python train.py --hidden_act="tanh_gelu" --norm_place="pre" --norm_eps=1e-05 --rope_fraction=0.5 --init="normal" --init_std_o=0.0439 --learning_rate=0.0067 --max_grad_norm=0.5 --decay_shape="square" --batch_tokens=16384 --train_tokens=84460000
Each number is 500 + 40 x the weight over its row's rms, rounded and kept within 0 to 999. Layers, rows and columns count from 0. Numbers have three digits each. The size before them is the row's rms in percent of the matrix's.

# down: layer 6 MLP down (transposed), 768x128, rms 0.227, rows 377-401, columns 0-127
# up: layer 6 MLP up, 768x128, rms 0.225, rows 378-401, columns 0-127
down377 093:582471497469507537500442460549525436485495428450527474543420499634497498561529490491538467526496434472499508450513542579468507515462472473528473554472491492527497479528520466466566556477514516474508508459434551509472569534508431563421586470478495460522554547495524462503475540453501498554478495531541561523496431522506486506431462474471438541454488519513484453499499473568424515521513
up378 109:510530481416540463513490500489491586504512503526523521464478426533594497469426508508466506514520536505519524510458518501551580497435472475455557442532564468481483489516449570526502513535540495385521467521551601477526574476481439493472475517536430422532484495421503485518546521473528543527520488506500486468523453468472540440463540508526494518462603505511463547504542470577513475559498
down378 109:523450540576540537494565478508472497545560571575476538571514491435512549549419472481451465564514452476543480433430479468483494469579505551472531417524579521509511489573477534475503489520431452533470485524517533519527486494480472487487510551496531498432542483499483514568551492478522507462443539465462488525566437449495511493534543482487469466509533593470472548568519461502446443480524
up379 096:514489511481513535501477441521504474477462568479495459475410445552525530499518597435495487461561509527546513489480541547486525487475527495507443544505531429506503527526514519528531506453505559530447457545515539511524540502539474461522535486471554429489427543527448571466496525491480482478525508462603404470495521529596514464501521486530437490419488556491478489431491415501455406533448
down379 103:460483548467454529505552519510483532396562467543546487518561581494455497548534539488456578505495496492525539510578491505449482487517471482463556431612585540447495478537464475475472526554487440471455533465421527473532538425462467440490459484518527497519488555487462523532533495484516477571559523449499481532457483471448487543478474507515521526535445485548512480484531483408469506524577
up380 091:505489510483491419465484507478500576455500532458462528513512430519515489504497529486422571507513478533553549534515543518476529518553474479441614478453432495417494500456521476548491576520558459478497505515484538517490522530487523484435496489511530456518541441451594576602514501506514394462504560539524485512443524494568492499520545505468462480478528480440542463511472444583505495542459
down380 092:533502505447469483586533477535527484437509511551596476507533479482575468513491521483519493480487510443499425432478516520511436503430500496553469494433520480529449505508545523590516516476555588467613526488478537581455512501498518546515492485551567440488439532576530461503496504492570528561428539450476535494437536501486494496517464499541518531495433451577551495514471499462508472488533
up381 096:495517507424514477547528597562474505527540460523506470546572459455463509533528380545516449497479524468484578459543512503466534473489446518459512499485560535495436587478512410495489506505475506504553491509509534536385514589530462496537519422553468485503458463523539438533478485453491476508498519478408539531522474547552483533493547522497487498556526557499476486488463530561547489544486
down381 094:457521522488560456463467481415521445442482506504464493452462522596534473537488537525454489479472583481510475464443536565495576497526490504466508473437457569452553529516568550528493495427518506481516502429496515421490506532499466485488550545517539530538521473491489486484488476530551507504574469606536576474474471523479495484507563517492509542544500437423573478509453490496459451432426
up382 095:476461462460472456459495523521530455525483393490489483535553520454505483546461497549455504552516481571542459454547467454542483502491535490503500496494510472511548467462441489507471481513514482426538520544547526566478610495521502488529475535516524536505563463502421553475443563481565492499498483549460466537512517469508493561514492461504511447505534423587513390556548493572588500433467
down382 099:439489491420559531491489505485521524456489532506475537504509579512558477466509539502558473581563515449476484456486447546416428474531528537499466477558505441429443486450481552484498545542528480479487479476474482554514533460508451448540444391521497515452491501538453529561523508478468561500516500494545495495601482569480448539473505486445543559492483439516554476415548509544537496472515
up383 110:515567442490516437420571486470556473482466515534456472523518509465473516470470457490431432468606532488632582510475524516555474491485471540552550479528536470508494503512506527497517492528491505503499540538484498451451580459413541552503516465572495477503528493500520483507492447486496448415458456461497529475541474538537453413463484507499550541485506482448416502536536493526503549463448
down383 108:521495503543543466529460523487545464513524505537491568469481529499484479509438545536503444493490507572474504494481501507463471522524509411504499516511425478513533534573447489459434483561555517526446496496574501458441484528520477484552501438490556446503472490504549569491580525546552558496432518532572575532522410549569535424504552478535543440483542562556510532506460510554490570454506
up384 097:502497543417543495521567498365527555465483431488485475524531508449396464544538568540555477479575548472476575491459514497444556436534465423544544543508528557450472456445533475456503506546449475543542522453533475435489478521478463499507518487513468554470520526512534470501477432468521497526554503498494480514509510450471470534575549499534517486412472482516524531476496512502568522510516
down384 103:480499476500473489532514563497519444464529498482570526465502508454516569552545511564491469612529495524441523453493481454501486466472502494490496538519460527479462537547529504469462526533502532490488522451544514591471497450534460381506572561495557519483414478443528462444477481437569508525463533475558475497506520465533506550435469453516513472476427488571525503503464539467530467398433
up385 087:525491488541442542423444519521545451489600579470506457507478469432475454551458487517537524489469516496417538517509480503470477454446529496497512519527502483519632474471509473592546551506466492513461480465548580482524492520412474526494509492568451508513477476509487504442483452505480548515472518568442522552509462549486525524543444482471475457478508447490516557429548478527546448539580
down385 090:564570540537551475515469529535449498503561499515517497470551437483576497488519538497503544520493483475564467529525444508575571474485504499511537508404558494576506495564481460492437414492445470496485482570562504583506484494505431532487468503562476534515503517545409467481468531486497487519557433478541531552490484470462459454502502490453405543444472561447539544556535498510470540492495
up386 095:514530527503469563459506450537500477501478486449483528505539548534532491550518450548486464542486472467514540481604468502541430494523531464525439496493505491497464549519564534488549500485523464488531483521563451513505507560515383445491556522466505445567486514521521564507522490540522463409446541495532522513461544501427498492555581606493443551526495490521551419487460440424548522527478
down386 094:468463474472545538497476522456534554569562483444443532455591465468560550415473479521482528514542528530452542473419537466504525487509466485456510512500507445519454493529412498604483575476495546463481507485401528484485487475470505516484410553491508487481460491500510506422485483475449483517548499478469485557554506497568508463437514519506491502559536547448431531559481493560432533511525
up387 096:514493473523478551476471458429524512474446461496491468518544416472473520486527555496558427519451446501500511522532529488422495490446480476514568506486509451528441498477557561489451542491537485447522438566473486512475527547417526488541492523458477467437502479509490494477493518574451464519581424514562491572481523576509432513467520500465504556479442587514568470513494489500623487516475
down387 099:524504477537566494486486465502517567525525463481491561473519463505522471513448408486519451541542544543440463509511497547531559546541532474452537527534526438487474491481467514530487564520557501547457502604597511539478496405493555501465506443510433471515457498427452464506526538475471527530530459507532478500461489545466485514503499571510480525436551460499497407484467494536640528494486
up388 109:506489522468527493547512449449531542496542470443540457487514542458492523540550442466583565493502489486482520438483446471539481551488483460456431496466454583469483534569495421550537494529515471494548474502438535555484484480473504498466520541495460556517511531501455484545511471462474618494513556560554486470399592444527498519491419579479543529534525480496520530442529531475491450521467
down388 097:483512531547491564454471432490547479484475442491483474473545481468592457505423547576450478453501483576474520538475568504459515477422486514537495510493552525546472514515543573547469541433479517513494542455421551513451527507496520479428548557510467468549424504537461498375451486526563454435485508463527559519495523477517503464488499547494481536538514478537493476540467469566463496501556
up389 087:486461589521539556518474626422532578451474499526419494547495561506549559442467478494503525538512480498468541442480530433531535454481500561496461479481453558450509525508486496431395520517480598499551491510518450605541473487450540495511490433477497495527506521454448476487447450495542507489518488570479539506506488485462508524490540524489458506535445481499471491500491525527425501478454
down389 088:512438388567523512531437509527489490464492514441527493501572559551431490585538446502527512482438453476465448475456470457488480452559529564487593495532455526518512510512468459524430554493505497520541474449481460474497508521486494557528437453531485451487454524571501510519558560499459539539530522575566556490415516497528447501522528493527552526549519564491527509470442534489450474499526
up390 100:471539542453544493419426416497518503528561456524494482498452470475480509495438432536605390436458570490488452508465504535488533456502470540483492509468541532590511544506474500515534523484495551530534523502477546485484481518536589570572492556507500465479492478472549553471537436474489408526509456503470484535555516527458446503532469524486488523534463438532535482475547531541441494550526
down390 093:469488522466550491505547507501479570453509456526485455509486526587466497454428534465496462502493550523528461519556427531528483498451523516522518487518464503539557486476511490478518467495531489408505539525514502488471472452509434479573507557493420526507428562478469528562551562468435547508532438511519531486597535535530500539433470493456483501394483493460571479379484471486552462486528
up391 091:517469493555540485558536504514464524526478528481557481427512493501509529501457441430557501583517470484486534447459518448503396538487507462560492575467532486488498516458505520472521526500479449457471516462518564496547563545556524605502489434478552430613388508486465489535534506449521449442513521473514496433531494493554523477551522542524480534433517443441511524529516471505509494480508
down391 071:527480485491503491512531552444558453545524535476495522552489475489502446447549457511543586476455523492451517469477475521440551452500450501515502489456509382474486453474494502484452566591445478524569515453481531548445480497495480403469454546564418453471521443483531479546412541466499400565549490487491509541535512498461569519458475479506474519500496538541490487531503470470460517538553
up392 092:565549442489518513451553493482544586508484527509482470522423498503511518535484528483430509527501516520378469425448475476483545531480555480528531498493454519465536563467495467462489600501493474448418496517508466484537444464533444484496554475450454569495476495510484529427474567505475519502543547469517477469530491480568489442454561496496436439538593457464480497536512460426477499498555
down392 096:476532498524544527397512473504457527536558489514497464559422508517553510445524480482529454503467480478468449509499463534455531530483563431497526429512440514455489406470579524550561510516471452497487518518576565465500505475435544518553593509461481497512524543506532464502457489474515497430545531540481514548445488553492526495418553564493479435506509490524436487442513551475577516543552
up393 104:508541512508483506474437486480485463501555481467501488497490541493442559518470441450522476596520528463566563458532529578462527529496473493469537548518514461526525537469450505509457524446478492443496516470477443556536525506487492493511492515481472438442483642539563494527461445464592531468512520467478510420536486521505459595483552501457538545468479538478430565421532545529485443514475
down393 101:538564563460488557492579486565512481533471414488488487501519522540510496495456506535426486472486466455555519542489566483529472453442564445536489435421429461467535584420498453496463499483517493531451534560468500508558517458475514494476512499519471488556452469481455476502539515531444445527469489439450439519445526482451584504550501493525463483454526439540558473520501473525574544559511
up394 097:565464482460509476466525558454523394542495558540506537484485508499481525516497554368534605488465446547503529524481513482477486569539467503523476424495558478555485483429522501500561449476493507473516498538511463539474497465491485558551482467502452509522443467625417500528499421464512491503508561552507453474512481492456453486535521508559537430440494500543523545513499459499515531471519
down394 090:558507581509512493424514474546512522483408464465473506497501543517484558558499518536501434513586534443454468424530508555467472480458534438524548519538443388499547408508491502548492477491377455501481475498492518447536504400464457463494464526528445515511487482524533468423508546538481468561501504527511499461451464502521438510501522465519526535484494515530520485483528572544546497494541
up395 105:509535485516449500503461487532489474507427532444531536536512512500569485520502566481598557496553515488536518523473461467463461526466497508529582508536513422469526487467471503491444534500475478567412464516499515529493478543481534459451510483572397460468459574472410543523503569542488529586463563581563482500567532569506459530456477438496500496519444539444511525477477481489463504515485
down395 112:503496461435520502486469470466454457438510509524484552594431543489586494530505501450460458517520486450519483556499470557540463532563485441516501520465517497507441547523425503491547494459461413516453426492505587531497549462520516453483491524550506489545543480512560500498514451499512401489531549525526549435558521488529500531409466471504504504539415446524497515490461474490585549464448
up396 104:517451443466467504456481566587480484551479460549506489490586562492519563517499498540472494484448556550497524419446490507570484533462473563468524502456446597501571526481476535468542442539441483562460503459443469521491534543503483491494503474549451545533449500530452526517511499482487490504524461509553418515464497508485493556516546532535482410446498435531462473471500551482432561561548
down396 097:461448443433502572387467515523545501499542450496575498521520456563545375485487513562539557432486502518500486538512555487493499442532495529515492499505506506552496467479499526533538537516520554490503503522507508575483419546513447563582491458410503457537535500542572533548479536501493492479517559543479508457553480447528458511545482490507440459520567482454538483477485444567483527489524
up397 096:509549521636485475520526520421518483489529552459512434470553513534479531493520450517470424541496489509470463453461543592451475495524449431513524478485447513452529510561546491531558467493480469495512510503447516504486472499500561453603482518505472372481564479483438527505507450541510479425443493473523485536524434498546528495474586507532570478508541509454509521500530477468448472522514
down397 100:533493566510451486552484514497591512477593537503518418508542571480521540487567466530510559470510513475518474466467499500454418470440471467531468533490486500419499531458455473542508541526497451533481472540570569442493562509520430473431564526473517500538541564499432466513530485506525532450473602521503544473534540501471523471404569521500553498531531502523520519567466468474533525525509
up398 092:506495516517467459526449461579514528509550436418452495464521512460492506539484501526563493523501417451571494499480582543472491542520482506498510512528518458545469497443521589553579537474478516505424512516481492489476467453505569572515482552596508470518443498436492498543438527474434578461447482514534434474552490470496529565466478568548567479519430515537497483535495454456485466512488
down398 090:466488484480508459466464474561539482448462585526506473519447493492486510473457519447457572575512548592450476457544475485418583467518501469553481494509478444540517495474491492443520556544499454484426496520447516522488481502484436404530460463522507478497508504497438439553483562518409533558500527567487475543470467575477479483428460504451446443468453507543446459521505472472462480518490
up399 089:521457491512426505499407445486485564482527514516490506522434492466517507493526540539516468454560515536566531496479517491494456470459490454539514531571512501542526565490540491451559514524535517473518495515542439476597426443473441442453551554500474438612506413457447570525548488545474503482491518597516525520461476505485520456482519474450425521500508557460495516535441514525443456511495
down399 082:577515484469542489477442527502516457497445532439527428458503512473530533485484504484526535506513557487525438534506493484465489447492465505456559573465553390546499416460448470457576547486446485472460424522433512495451464539491434503507433458522472496478492544518510496529466545478476546515517517477478497572562397481539521544410531425543528541488475529504514487489550470429534468506494
up400 086:527517522529616516506481538538451528502496492534469570473518446403558465465454476478536530441466529511488610451522466544552542538453478534544465546513485514460459469537470539466448520495523445520524537489485467454572569483412541545534517503484527460442468546421452483487519524511456497525596505539483530483517502488450422506450555512542521471487479499472461476477482468479456501431542
down400 103:485516546519565488415528470500536590490494534458487506536480436485484494461449555528544480519539518479535494431521546574491468459428501548421565424522508454437488548458574486517489471420456548544447521535480518460521533492489499542489514518503482510540567497502418576544465451438431551448456553480521448545517471477528529489520520538540504481487548482500464512566554480504446486451470
up401 100:523493485544456493536489552538481502470535517476495448548544509479448529497485508465535539440522450548526508529553452426517497495527555551498433478459525541506430458538442500476453547506419463538506490534437543485509487487548569480553514506631528510520531458513523626522433521551567429509487534509520492532493456596494508480458551505506502477502485506518561524473553473411468510472526
down401 106:465507530502434478555457425471441481512512458496417503503459429435443510442545491500475538473506501492514468529469478494475429502530547576549483481508554499507439511518478495431547479503450475475562545517414537480473452464494426504464446409572487549532543432551527513508448509522502515486525465511471458461488525582473469526452531468496465448431561449519537466465442447501535559514513